Each number is 500 + 40 x the weight over its row's rms, rounded and kept within 0 to 999. Layers, rows and columns count from 0. Numbers have three digits each. The size before them is the row's rms in percent of the matrix's.

# down: layer 7 MLP down (transposed), 1024x256, rms 0.178, rows 642-741, columns 128-191
# up: layer 7 MLP up, 1024x256, rms 0.175, rows 643-742, columns 128-191
down642 099:515463547526498531488533501541470619514502515535484571528595488513496524587512502438517561525486518544503550419444431508492521502584571473500412562513456438526432463513530458442479540496540534
up643 104:500492470451385539580515457540539480537468510480516513552471477528458528459481479486433508563490507499513481497474511444483489536475522503430509516558440504466471454464488431550421479531520453
down643 102:501581515543496511533441435453506460525531488459515508477509540515495546462497499533431468459525426458515457494505602568460424462565480560481451481589511477528503431477462492542486534497507524
up644 091:573353561558476496549487475529487490535413519504505563547509545487572545491481470485488452494538473483450519492568465503537510524531446446435506563506562464523485456503529491554483529515574485
down644 093:473513596461402567512480494464495447449487472533490540541539513564564507415488524479515410491496494539550507481518495470478544560514434551457449459508485474543588528461449460537524492538512471
up645 097:476473456511535542496451506490511486547463549452456460509457560517417526521499525422521489483508506513486495557593472527470492546522507480512433497451519432492518546468549584531492513559511507
down645 101:497581544455508554466447545438519425529501572502489479447548509491517492480488508483533371573555567536500515499503404564454421540447524533496457512545488457426484546586461521537520451486513476
up646 096:546477544487477532518476434464545498522494496471469507472477506507530484592466503525525546472490458481535520488466532484479538471478516545454520522520483540536536474595537519560441469544555525
down646 090:592529544502520508452501508468480473523547533524518465448548429482440483460401498511505361476479528548494518488507562463481447457533521501537529489460450511505475506508521610515523540509522422
up647 101:548447511541464440537484547548459538478536513503434429518549450496483514514514515474379492507494512471444516478453526549514492412508444445494455467539485553482466462532519463481539493452569546
down647 101:511517492476489477518486509538545545528550558558507478552443440493453520485558477529451493524531509521511455469514518514474420429465466537519518567465473490484527459550501544570508504436475504
up648 093:524485492476464524435486554514424479509404518422525523484519479448526479573489502502489465532514496441429431523337554467537460516444504436476433487518484494517461537555430498504429500530424440
down648 098:534515457508528476493478513533560474450468511438515477412494451482576570558526524448505489456511525459506529548506467488379529544521520571439504510508472489516546497484508473589461452470528469
up649 100:428516523576503518522509412543425469483425486381470535504559509601529501523424593472603532560549449519479435556504485522462466493476492567533554515503516555512493434440520531485548521509463498
down649 102:505474555531531512532552443499509546511540386524497470455357455507486491520435379539518526522534464490501490543443506443441529455410493481491401512551420534481494486496443508492414480470491539
up650 103:518580508435543485524486447522515535521507452393406517523497481425452454576562492492528429522448466464550482477532476562558400439515524560430516486495481526490464598487571523530466497511518505
down650 115:387569537531441515426570530522526526498471508469458415501481537475494499499484528463472557432497462467529506488518543457463544470504509449496480482502439476531527553496545441535538506537461519
up651 099:481565434491525597479508480521506480537448524553540532497533529461541476520539540487472497489563530521436513494484519535550505469528482450502530511523550502508476440537445498493475515488477499
down651 094:487518547537467520515475460439523497520501499534523523429566487493544534460540507521490579523469518505443510557575527515541498540504483458482476454471528485513473586495502476490516584512401509
up652 102:458544456524536509517501464474545541471605542491472448466504457450448579559490520464480521528492481454491492473418529555506469531462449468454452489479509433504462482477552499526434471484588460
down652 093:455495425512525463612523516432496564465506513513507424552512493488403555450516476507464513455513485556518504430462543449493469531548503514543448607520492459533567491487534484454518514424625492
up653 094:474536512484541472492479527448480568475506459500540451490497506484563514477490472454470560509451487524539519509430444496484510452528603455525485470501488552493421494476516557499566477453478568
down653 089:458500498553514527450440493441523490501494463530523521507485487449492501477514516544482460521475497556539409510478561532532548525487557570431427474454577473528473543491516515528487423533533455
up654 099:501451503543493519415494494487472589531450508464487487559530509550430526524450413454488469492528523528554509554488448520477560500527486519478500532472594485462484516528483516536504425468575483
down654 099:492490491550540445414550474431500505493515565462558542460475566449572506487524552527460492463511582503490472479512523394497484500518536522540462574521446475487533486523542524577460500430496527
up655 098:480491586511407496468599580518527454490473442440474550441501483451479522527480463541511541514456431499501487473526470464487582513528466464522499489468467545459519509564502535491526527490442513
down655 103:462514467533536513562560502470499514484607468480466516457453476507531421510483518466560502489539520577465549567451477493526553510470518408533503424505435561543444515524540543475541561564482545
up656 092:523504522542475480506477503447456478473522493463502431486523483491433585462498408481562468538535505590473588497454545485486471572456527464536526474491526470496475447476481545511466565476446539
down656 102:495479493519514533553509539561503529487519537395414427444476524506438516505510578540500547535470463503599437507452554463525531458438509470462427481529531448444498550503543453477552482523488452
up657 095:488436489539451502514519497463568514429589489461413481491468527522536409489516530473483505469438528496493541461480501509518515529489477445527524520517485606484448580520494510460529397568529539
down657 097:521473476525516446524507469524576394530467409493489457526418410542472470554439519521500476434497514507463546527500550492493522498532490526470471450477513467485426526531460531496502476554510442
up658 094:496469474521481530500472527470534496563540548572454479446476497482498442481481496451489538456482560514535574532493503507497562482533461497519485480492467473491492545521531446592502453580520506
down658 097:552576444509499511563524562509517485456496508534510419554461467535481505485465499489522513425557470440510527501393500506474489422583468489466484488488463558459518501534551462519432452411481494
up659 101:549484527532514485483542446528553565431455524510558437511496489569468543505541541482456515472446475411492507481497548508486554509565495582552477517481564479525520491533564500509489449497494477
down659 108:453500555403522494503495490488556544503509502515584546517452517490533572497532473518482484539471491485516510566500449593523464488449541466516517518551511519412478457545508556471576531500531511
up660 095:469532527441437501541551498516493562507434538503513467421501426552458533520432467502528421504466463513516560538540500449544456442516502468568498466489557527470502487454575491497547492492493566
down660 098:484442548537532442455529555423484538492479484448553532469467501536489442478549407568538474523385492526466530511476561468517447503521566501535480481476496483468537506518528525467440536522487515
up661 100:491537497458436470488476446540510520464477471502443556464510455494472575463536499522464519460488526514488579448535626519529488467544450534424488449531524518538475531501469528489453558482534441
down661 104:506482488451510511482510556469549477510449569472534487519565506534512503481528404537473501475484476509501520521511549525547468473513504472577481562459583437401490488465513470514485490432523456
up662 096:448501465451483524457527439469564495469449490505541492487466479504554524458592458525582469482453503504583477516557519464529446468559535505495489507477526531545585501514567449520485500473549491
down662 095:537469540489404447566444505529443461508465522510506449540535494539453532511517459629557456523511494495464528550503549458523435463470411439487491413516430552522485472488468479513552512501509519
up663 094:529500542535548477491468498510483475467531454527507514554449482541455483547515553539400477510587491519487508527520490429478554496512511595494474467496502418482495478436479453429487494444520520
down663 101:436432534505459495448548504567452461458600463487481505559506492578497478526454449500547390489549496477478485491511557501606552457494529547436470528483547499452493580508533489540560464568498530
up664 111:507455519518471492549457441527520497513479520496611504518498446503452519489542461539486541493478509520518547522488510489451536461504478510564489472554434499545508454515449485467571499488568529
down664 107:524466571554526475469559553457495527463465567486565453481479460463465410437553523497489559505497537487504520476526523498478455516428479476497526507466529488562563473454429446545479492494469487
up665 107:455443460580516516483469536411498481602493520516501502479498528544531414424512541582464476478470427486504519580462557551512445470411465463474474512530468498492485546521513533468522434419506485
down665 105:553571417494505475424462465468542558508495422550456541529546490512493384544505480505501510512487507474550535504462539498569517498494465460528525477467606530497530502448520472494517417551499561
up666 103:501615506454441504523465465483435503513478506543479462500483540492455468506445490494464494473483472514494552489470526497524531529452485521548569530474483429485558484522507493459515505486499513
down666 093:491583521513483557522616529451511467527528532536459464494484502495575567537499563465418504535483470480478534494419530463477498531480496533464500541599504496476477548521517522432440424483495523
up667 098:503462496498477523526436527498529549496542539563537449587490530439400495527462500574506512515579511482483545492526516528476507483493500511467503458534503533501549448474415461538548491549524478
down667 085:495547436444561517492482519398527477458486493432508483429489483421466515499444485514464491533528541490461427493470448476460546426473532501529528480493504492451567448457459424448552461439471520
up668 088:505482507536481520456513518538504418514477464472451449426496529512523484486462526510513454429476472429460527520473473533559490574506485486460453487452496510550457491514524551407501528512382537
down668 091:461438562494474528536505503510496564519438446515453540494492492519525512509538574471424527491517514534474563444553544490431439385530512478546507453511484515497473496445552502490458467470539532
up669 106:494537516537460502524482534475514584475445504528465459520497538522543502534481447465481439454475591458495508543486528451560513462587503496522564505418415466438467492535425494471476488528507427
down669 099:518538614541530524456558552475450533482481497547428502515497541468494430393521444467495559462497463517572440547559518542543556509382507440528505446438538506548526484523466514547507481496494524
up670 104:478485428519508525518544510487516492494573439515499489505478571524580376543481540504483468582493496466470506458451539480595500446413516503483498492463503464479454477508528461464522529555516534
down670 112:462555446479445515439514492463499418489507463482536452462439518533547579519483496575512439488527553498447548528462462540513504547488562498478515528458488456578594583573468513466429480487565498
up671 102:551471542441544481568506479515419529524483505473473581480497511557452530546485486519451519535559523535519529537581514448478528436560529486546534480529525538548484524521490518526489537510532473
down671 091:474580505529471507441510423473492469492469500456509447483528493494522454460508511545530500533501538417462538455454489456479569519447492456489552455494570529494431469514492566513485504546531440
up672 100:432481511492561492525532458468475481525469433481574485428512487501544511558506481486521490489468463542517475515546495479504489537533463537526488569455470497509461574427484538517514540511449487
down672 096:548542550495521531504506453507411455515501486482540488467455490489530480446542391491448546547523477568531494537447502544525446554504496501428499518538496466491509451475588540469530520506522490
up673 095:500510518536560497491445525521592545463502516490496432516481476508469448524482467507508519572489510484454517406510556495515520518517525459549523596438501537467508540520520507576494441465407495
down673 099:409535561552546488414497527523547496411476471438512422484483510436495469490464474544485502517499544463461486375456480514545499459531496457509583517493414508479512542503630399531556505498479508
up674 099:499516510530458480482463468561546471529465554430537522559565485551487501580490456516553536467510516459532485509572467543530491438524531507523445559531526512443460548434534466515546453543507517
down674 108:543528513479513502476526510430515446435466413459537481571508515498503507424517455448490544459531547523539486545446492461450471456589597524546556512533511540521516472488567511525484465537438434
up675 088:568512545466488497484532411540454486464509460514536531520507464516501603493488516518432467442477419444491477478515494487461467476560466439442466563452542478471487486460512491513458443513417483
down675 093:503501575437526589490508491458513435589481470467412545532494539553495479502520437438584429561532569568505535493535510482472502478493554549511482519569513479492456523477541473518568543525592603
up676 108:468470515527576521516488422475506408524540489487525539503506526483489537483575559537480527511522562558463572500476472473547427465475432511479519365534506585533523490517460515611469522477472562
down676 101:487458456537504434482525491436491505512497467474517515470509454513463521539478511520471515515497501525553474569510482582551445528427585533463544504533518496509541486512474501614507479538417498
up677 086:512508463535542475498498517452565508546517506421443496526465496524539526507469501489507478517546560463460556623532570476464510425579470503568487478533462462482541520502480536445523495500504438
down677 093:525508496616465493557493446476552453546521488492431514451584489487448400463456485504520489501469497517512511564456417440498451543456466547539511444449489495511503437501526452442524473429453540
up678 106:487474503471530516531454463429465530563494521452446440490473526481521496494592494394493497480517572543420550539499469529531478439475450418462531474598428469509454541440514477537530453443509543
down678 106:527511428480481505488404523491490506475553463436476511520567478569502501407548502485560493543434449500494497521518493489495467463589481475448484526489532444493437485478425473497516479484507467
up679 099:465548462476571412488534424457488463556479458483509435456553518484588526469504490481541519455504500562498523589525555479453442498531557497532566501515450473508482519515514500520500509496461515
down679 105:510498508474472496501459486498491470539424472481506482434511536507464429519426567468532490536506435460503427588556561537481484481495525532478511545540534485480578528547494470453463574542466481
up680 101:523545492455494545571535518491453479503456467500442492532486576482481493544511503556542539534473543559519484564466535520586491507556473494510527523461519504497452406532484496513500570480464460
down680 088:533509537514540510507558542458450482509517458485519516483541419481487496550452516564511509536485560543505494467427470477542452510514437535492529485470518511470494533541534543509495476532547503
up681 106:499455588534452499492435508449464531512468462535457608535484480510486530537466546500441405455488446522538517477502497506552480508470578452563455521459525434513471465580558525493460527540487485
down681 094:476551494516480549512463498490513514516469535521454464446519535517571513460468475517432449463471541507490478460545512544483486502517533454538550497453549423508530549415532476559430537519505520
up682 099:491464469519545459473534492523518457528518533501525526539551440553508525481469515526496509471515437443462548495486544553512507507515491475498436550465488548554499467519406543569478531496544546
down682 106:492406453556542458427494509488575540493517496477459557484518508446474396478528517594547535577538439515491482462581499473560494465540505572509487566534523476461477542493442497532552505508539588
up683 100:448529468472462607540476499482486434455506473480462490516465539473487541484488535505487498552515414569495443446468486461480536472500494502443453506511499547546480512425520506504525560510550521
down683 095:493545502426548449481497509506505445524511464524445458506498453508496435582440493449487472509470477572468475498612516499489476494551500486496520481486514491511530515412432469539537474469501510
up684 105:539466497551488511479433513509452526563474590507523536492522473543492481515475553468496465548490441487475505486447469541492540527465472527465450514472456597530518476511549572515491484522506447
down684 103:520434472511499531592472531541453509543492491488524456492495465532540464535544476520554524546461497491497473491527475468531547561519480498515484502428472501490485537559460444450554496514449454
up685 099:536555546594424486508546495501526503473545572524477509456519469464537523570503503391439505504475517523538570520458505510553566474488552533557551495495477523484457538488498505490556465474531492
down685 092:537556516467500532425476542502443528456524497519536467475511439471501523570458531541465537505475510578495583470491464483491516544510482489551516459530469473499454541496452492550545463422453473
up686 096:581500487497493530501466419493533463468461557476527498474493545541452524512507472570540495442497459504459483543483456511501505521551550476430521448519530480507453469530547479559432475560504426
down686 092:579500432510521458445503482538495479461456494519488503497453453568551429516564510481450533479536544559462489532537529474421572525472530528512522486459429467509507584493569501448475480516479521
up687 100:479478496484499523444601507486522556448489466511487460511494526519539474475506569437548500571495510615438532559472518533503413485504443477509489520479512516576521495543517537470462539428455574
down687 104:513542512538485475537507482481458496503537564524512526440512421541436507491605478464403529562483493518490517477575508506493486502452556503521518462473499487494516499491452528453499485516542616
up688 103:527550614536524479534557561388506494571503511499452483491501494503542520581503426461473416494491482485526462470538621487477555422465512464499497526527556505524482509490554521565541456499467499
down688 096:580548540449591507478498488535467478490532525464532585527516514553565493587631529488486499454520455424574487535493521573532479481518558466447507539493478506467527534501576570522541552501561490
up689 096:482503460510510588451549463432449470483482537494562495537455568490475543528469479528581474584476563574541478580511423515485578484491520482524532526490492476454488421526509523471555493477539515
down689 106:420457508477498525521548499478524534556465541432498518468532523546587485494522516518445528453454544543488572522568521440473464462443550466563497500449494430512492520495499459440477476490554462
up690 102:499540456526520464492523526522511475435475561503507518493517524424521436402504432443502448513465537556523546550479479505533472443461433441496518410416500506437592480477458589501554506406481509
down690 101:551516476375553535522506605523526521496523513413539574440535520468491542470541498551540472478475475473456518489524526522476512451532523452458558476516510530495480496473479506472505468476464517
up691 102:464541468526444529456452409540521510489564486398515502516501514504474437488530451505526388475514460508474434511474502450463511533498471484526463486457504539525538509514509543518483471476531495
down691 096:478547406545500520553440502483428485521486525485435533545520517436514450495415521457483433525457458565449482500520454489506448491531532477501486489574498525581529521487540482562547503525494491
up692 090:450538480508476517515542548536504517480534510503427531425462567494474458502498493483402527478497522426508498514541569466546496447428527515466492502545445559534515455460520532594515453445513563
down692 091:476546444559537564495482540433498518498522528554558446517518505475485450530435506486535473572506489491581540526487521542507536510480521493436476535411487524515474436493444479489540573448455527
up693 108:470600497534463478441470491485467534523443485474520498519540505449519505439475510508511510504488471466473481550532553562522495502515460505467412546528464488467460567548425499504477491480502500
down693 109:487494519494531516506519518508539468483434450521504488462554430499444557440454432603537528498504506507437493546570509456522537467528496566473546426516511443449536526454519507529421448445497500
up694 093:519508506479598477492462577524535493428500495544520518495469511528496516557503527488536491501498559561473524510568494515542483444528447453531474496509549505471510513514475478477470479498461521
down694 084:408533439521474495485520445432562557536577524410474504557485451551519437484460490490515503553497464488451465477473568471514490504463516494444518479478491552493403532493468493502440462453521559
up695 095:477488485477507531522473441488457532552490486553567505452497498547540497537513575483514505528489500516494486495538483533604551536533449432497529509535525517465485436491516477393481502550539505
down695 102:485469506538544538437454532546476523491565563483439544486526459477541502497419537476494565467476505499527519521468474528477552418475513573525511517522480582462524466423535493486470513574510441
up696 103:457362411506519461499492486465483449593500564475510508437470448481523482488522520555521512532517539498501481410567486490496568514484543463487514485482418510455594540513458496465421461492515522
down696 096:519489542507424461590550464505495540487549490511531462530473441431469500482513489526543540556513469504513510517516540556518475473555556548486600483498529544496411547493506526547509516520557535
up697 100:530475538441504555556407505446490443491525471523474479465457447493555542502473411464476501531484469417503509452451447527490517516480505488456543425572484528548499442516507488540471484466470575
down697 095:450519491495451481520492487515522499486539531524549555450505491451468417464541512479519476466457447442463460525535527504515498465480449564499508479484523447495483560556499501477438496533452463
up698 109:458517537505483488498547525531508584512478534501448545489394505551470584483567428442492448461585476508493512595495516491492461492450538508522512513485423472379530515583513503524493471477501514
down698 096:574447508519599472538563491491476476469479487511433508395478459548463541446505515486446514524531453511490526503539469587534479488505545493501467507539520503466489504570468479459549524572500476
up699 100:499469522522433558501468518499573552522510553520566459519534540434465536478537581476538450457572510433510530494453525470526455482498482506468536540517509493521547504519602544503448595496539486
down699 096:553523513446473496508539540561524497518563450534466555522461516455465512455530468490544510546506491484496518477509596467538578484497434492503559446493512502500470418479467466547523454477510511
up700 100:472549512475512535512515533503447461488505535546464515464516500486545497457521496429523483504420525430495536429480542514522538513494493521494468548431485551511471493552517490469515503474459480
down700 109:502491539569460508460480549555503478514525480517499521506495488488510547506502496449543488517542516488523531489492422611478524498479401567526506585527487460453475501493469526460441524498445479
up701 109:513545525518535454567525501429469538496430583512446492530443447509459484457446457522450544489528533555522518544484530490598461504478549508537501486492562489462457543404425543495554456495484491
down701 100:526526546429592441543546554461516545509497543469468546421471412449552521496472460491460553537497505542491562514517469455536525543441481496554553446441495525491446521487511471514535471498512597
up702 096:559514573495498552443515494501502511491450409439466439546445530480551469499487513483489520539528489441531513499470565518486453524537463404489477473479518577476560470443481517493483405515546529
down702 099:568445492517418503472439529540502498424499433511525534577469467487517476442442545507488496588487452512544481484505506530523491455538535519570484481509533464416532518504507460556533453491464525
up703 103:495520525566446460530453459506465409552499498455556556425523508510514506445441403477441525562557484522503502467534460504405557464526520533421459562539417525551574490527525492521481514521547481
down703 097:554607427482496509465460568573466452460462516439522567479491544482479471477464436444471604493500477478476563505470423522422455447459527489498520516497468543473522502496507483471486476522568537
up704 102:535486461522513456478498463489478520541456559558519573444403459439474520486589531529413469544522514519510491487475422491456571540504465558509511463543524521474528568498511536487513594454501448
down704 115:563552524507515418527557541420510505472449522493519505460486489484447525438482472512524552553472433604482482475422472460552541512442509496539493506490528476486540510496505519516571612511467502
up705 108:503544560574542526515433459575524557456496477517513498565506545504497526505417457480506443435598501475551515563494457461550479475504482455478466433483555555533490539538551509498427466505545455
down705 104:459517481459557526470431569449483528491548497418495524518444578538458548514415480533554506452444479462533495532569470503546512520523557464493539495508518485469504496447557479565507519527542458
up706 102:519473536507501461567489578559515468542576465478524517540419477553485550486478464459495462514533450481425469514467542507537494505525480491522479496606510516487548477479451532499505508442491498
down706 102:523540575445494521480492549523557592523527534492542523478506509485469496450485449511584499527510447453634530545483562475418538437468436517531454464477494532520472440537502518498461577491442503
up707 106:435547484542499532525464493520547514487477540496582494423465531472575497570532575544580471486464546467516488463494504497469519472537500506523495515510470550524512483540536594616542490484469510
down707 112:463485521555560451467508521481474441533453481458530459506441521483551533534494474550526515531435564500478466554521460520525545487495502488480535494503570454452479525557483494518545577509560436
up708 086:432505451522505476474442469408432452547437433498521542472459539521484559481477542533532400508476509464455466483485526515497499504479463485498469512518521489485517462489535513481529500519502505
down708 089:449521496458530541516448486493527463530552508466469550475523529519469505479450497502572517558529466434471562581578486515557488509476522578495536574488510551485528507449499491472526487504527460
up709 098:427470468514469541485563517531587477511428487490505574459459429483463501490516465538511477470462464467494465440517561530490487463452453533456465447502493462439563524549529542428501508538416542
down709 110:460546533567548580510457504409476453455485505543510460507489496583430487532565433466483504547530529488491525487491493511526485460516480469502485495508458506491530494529456563496532553506431555
up710 101:465530539546493525523562452463384470509550543536498521524512496471519472518490457491385496544511486517485499515504550523543474537522545516503514532486442532446498506425454510514490517553529539
down710 100:523527508446471540548556523421473534459516504525462475479539531462488575437509432492487580463489486483444507494442491432516514519508502495541478503508524470465482496468409469526518489503507449
up711 098:550457449482504510525569473440556497471531433509473483464535450479502513458488535493570489538460509515544479464550475483484513506425521486482530429479486490485420472455517514441483465534504498
down711 095:552542505503514447584503481521518474522513434463489522450473470433388518500557418480452533528475482549457489560455387523517522480540551494523412515566478379539565527561428510505431465477451493
up712 104:500473499533524512440452423441517523540601456520497532427495513546493476548533519488480495461518573492509550484469523430465418544546461440464533472573475500479518539539506482492486524484586529
down712 102:452489492582487512523437562527547415498450550559537487438569462504552516486487496489510507428469489486545478548458502457495439572528568463473472477493501450520491469434458489551523544532556485
up713 099:544504474558430461517505497510493487534532509433564479548484495522580537502465509510502527514473487596482483489491463542481522435481531565483451534433529430474501503452517530501490459478513525
down713 100:544561481510500482506479566553501432486482493492471454523552515464479555471513457491603485475481507504406436553479467524496526520511499408420469471567501467419468446498510490476516494474561529
up714 100:460503479514465552537562473476551471568432570528464474461450483552492525469512430478463482488481552559510541467539419473433493496554477514420487494511475505476381468489455483523510488461451434
down714 101:449450467492492530528528448513590493506530431470546507529502458536496484554473534535461449465452483557490533497490432537458447503522533540506488475527469443565544520503593500549525469524548537
up715 094:557470494578435449483484474521513489423472521488486527545496524513538487570496548515483512488460493491546527479437484531504515484589419526495470514509557532541521463494552532521448582492447481
down715 097:481489517519484460469466496457460459571508543500501485535474500502492472520488461497481440486524462465586570514412542533561489493462474554461475548558575481552487462541527515420481518508498495
up716 096:457549483509559519492539483467492479504498493505595581536534466507509547418500480523533492537572488519563546510469504524466532474489603498474524471470487517467589501479516533504502499462494526
down716 095:442473465438506516556501531616424437527536536401549490440522490483491490520460508472480534443439568459443468580531445483517468509552452526479487477513555532484417527491506432508443462536513529
up717 101:500494470516448519490446535505500482460538542424494482471481447507483524454415502518483505470515498441478525473503498616459530490512519540587455566538448505475480501468553554526548502501424500
down717 107:537451547524597513489483445587503495505437489426458539496521460411462445396482529567550515473549468483414465504529512474479519481446501480486506520558554493499428444477550492508455499553546502
up718 107:501499465532483529486501496445491557483537506539496536441509564496461528548539484499459436514456505506575507534498475507488506507539514538483492497581541466540441560570537458504511576523480511
down718 098:413493551494508571499470467568490457543473564567462490464552516511507465470459523522552475540538528494449452488421515514488562498445491498498538493504513513466462551434461518524443507518495484
up719 099:475495425514494444549468546498509500465442524513514494467465526557537441510548484518533504558527482530516523452441510502473462487493440446551491526532532509548518580442453420532494431492467486
down719 099:559490591496544448523514478446517505548505548548513466471545521557540464416532532499506471543561496488444500459529524463517428502498489436503507486486454494535571526470472517550542518443480526
up720 090:453529480464447441523533508450558379459520457509555538447455477451506553487483475523530446449491541491524530515480566487513515487526477543539492465504491422453495541451428501518473525502456452
down720 092:455482458474523464478419543588518471493463463389506443551515513531485559452459483464510446441520477518457397523486489487504567533566413474474493519478483494465542527512495468432556478460533529
up721 097:512463513523504425430538533452507479561440461545551467445513491504546533470549441445511466431450534532520502495512474438440439474503536520510469482502515531532505400494428448509537495478485548
down721 091:497464473494466501421496583453507480500557443478476453511618416515588491485527529556495455419488452514452453489485473571467471472479547514497453451516500556490481501495410514486527503522463470
up722 098:519470555499454480503462537504476487532485557474533545492483537462461509514499434509443479531584500548501502535482487443515458517461533429486511473489456419492552520596509561463467495478564462
down722 105:465528454541513483562489520542484486550493492449556570477462578484485485554466541520469530480437468581476467475504439563510532395448542510453462522497508510496515499504470464470509499601477530
up723 101:493597493510456431488431513551462499519516481544502585455518468506477440503496489434564505514482529516528486501485441422531481483379541546473575446559482536473483465536451500491499450451474552
down723 108:498464547544491422452483526526541499472483463572458484502565355485439547509551509504528556457540463578547477510523405512552451491470513519491460517562521528547457497484469486433478544483527531
up724 107:496424477481586502531485471505541478610499467548549480519427473472576514549541418539474525527517458508535514444533531470450477531500518434616520512484477529423449432577548461546491497542561529
down724 104:512511590532450495543441572417432491512484577526490424437490543459566469459506530461460560520524534491491498503445534448572464522503483425480514477477543541504460506525495555492497506493432515
up725 100:500458566533366531431498487547479508462486525412543531518524539488512496450480498510471541603569470503488510500508577570504450532537523503475490473536454463482457512522513466475501484498523560
down725 111:488546551496463536562469501491472576465479486502549530509485508472464435528575505582487494430506449440523429511511487465479554550467463454456501511510510530483562520538448511536519478460541570
up726 106:468534541438442507514491489453467502489458463553515456490519449541480476464482484496502509471527520445532590520459447487474487490522504531436538542439486576489483474527483471531498545522404454
down726 099:575484580514458469485527479532546456484443554446512576409501511537485477499513565493516552468523585559465450532538521509531565531505489473503521471416448553491487480516507544536470427569471501
up727 099:474558477517490557537530486479509465585503522508509434542526493505533424432432493474510512557505456466473479461446533619460563558543536486516556501473431488465552486499620516564559548484529552
down727 113:469532507509534520513540527520545508493475396513463574441507507519486463444487482533491492493582525443472498508472531510436485488494507476394521533503505485467438464498506511546489518492498549
up728 095:525492450469435460550494449547466500485496554489545477455459459501509470447531448506568468557496419487472501566431463504427552501484491574457446505554477512428541457458395496491485487472493598
down728 098:509443518471481518426483489501502526481507538530516511469500556485500519512548502430485464450505491598503488470497462524438509501512555540524427562442503485494486542514477486475455540438522518
up729 104:507544462528515517444477459477530497466517491502552519475509542499587432391472497500515509508538499470526536433431557520521501481469544539502547484532524478497482522548554508503427462533496527
down729 109:534423541386497527420506594497520513448511513537396493472483456474425469525509432516502525534487473462568543468537515462480498520573550496585508534453550524525443539518473555395515469486478598
up730 097:461600535469479579523495534566535534524479476553562553543519501424498498476501532532536430501478426530502559561539554482514465531461450492524439516505445430490503419486477537497454528482489506
down730 101:529549581529511557495518435511504551518520500561504504541492512511473477485496465566491514494590417501549516450530547511567471533537442579496482520502464521506499447473479483505447506527580444
up731 098:473471509519451555538531532503420569547488444501524570442492533523435483504560526511497530463532520544448542491544517504505546597553576523536484471428508501562448490425481588497518461511432495
down731 103:529480563499463509487489531478472491517457497449550462552541517564472467489524547404501489504487568423490479487494507444431530585509495574496501467514458527488500495480497457471488488457488496
up732 099:509449441542503455518514479412521550573521544544517496516522493482423488582623478497539540503472544537515563480550546478426454470470561551576505465529489470494465475519447551507483476468558524
down732 101:498520524487506450515490530433494518454450570458549485542531447540517499524487481531494533472503472497447483493510493506371526592519543451467496475510530487488441421457543513453517526482531482
up733 098:460514530548504481516515490392527454484424556408473484512506429531473568497503513471500519458513505482527482497462556459545555562468451555518432454465470564432455503458485483540525541519517494
down733 104:377484477449513464485447485520488530539469483487516550459449497544427497481474527517519557550505498459543494453531541439506529468577538471493468505594503496521474471492453484473504503464554468
up734 104:539549495518494474444477468443449483586491512498456438546460457505502548452500506512473443489526486489545443470527474524492523483501536484557477531527573531502444517462516457466492574510423485
down734 102:536454509482554540465517504551553480494462541495424546519503526458501450517528479606520507483517525497507479522500524519508505478521494544487524513569551441559487487481485533507506635488560462
up735 102:455496520553538537499523557518540452510453521414516473487526500494520473500451512458518534440452540530533471534532514540470529418483528475511487494506550540464439459442522563492568511521450512
down735 104:476534552547498481529451513479459475551482476491513513495510484518473447536451435425475488594499556516466495504493543532558524504529548517544535529566495445508465465475543482503528439561531471
up736 102:487505533502500479520456456574447459489484554528505461483521568464480529568476513438491531483501511523437506480391501446488488427483420504489488516455509489502498461460595523603448536476454506
down736 109:498528478537571371422428429451538510493514569569507492468577524404512536454513519414553406511540472513473512518463447515526504407458558502521486500503498467473479464447550531518476598531461499
up737 096:484457545448442512478544477471501492502493461437544483504518479468485494456531460457471549474446622548437520524509475543591549491516473555487435463513487466492531513542568575486459461551513490
down737 103:503494569519495549485546469454523528446509526551515543460497488524531522548526461519598465546527574481455455523517500598510529565460521515438503485478557486465516464543497560518434467488482554
up738 099:476535498572496440481510502541474428410538574519507534576491512539441467542554518575405463523527477530399461432478516500551560453492485463409416480466565528486418467454528486513492531512545486
down738 097:397514494489535518520559464484496466553522515446533473466453521454515470495510440466507611575600454461569482507557509496518522529418504510502519492532484520489485529509533438546507500482516508
up739 097:509494453462460552502459489451579615492525541502502555520499422499521557532502450513477468593529517496512491526492381475479551552500566466514494528560499500436503525466472537520479477570506506
down739 098:504496425573515504443483508538483546474534420567489454548494463528534561525451523592552493436557478584497546492547553535507522553561532502468469508479498550486460536551473444514491420541507495
up740 103:471542487561463505535555502509461535476489523530485459544529482465483457455538567436484483527550445567538498599470509504517483434500441492572535475474414500496494530547447521500480502470567525
down740 098:509493565545465494494557470562476473474511532486533517508500548528513485480487472502530488556485551436530439563555491527521463566457528466566552430467428502469459507474512506439509544428453435
up741 112:383512470526556511583527538422477487550466495545494462530446528514479495540478467443537562416481466496410500489522548488524512475468472505477510512503566449589441480500557443544443497496561468
down741 097:494507522562498517537483563484511543505543449567496611480465527502469460442466470560531460552511415413492490400471513476493585502480517544495500493563487483519573463560527494538595405517513475
up742 101:520444546543403459553512477512465586426490459533533447459493582488469537466458472534427468466427518553530524545473547526425520547480484502524511452469547502521535513518538485538486510495503459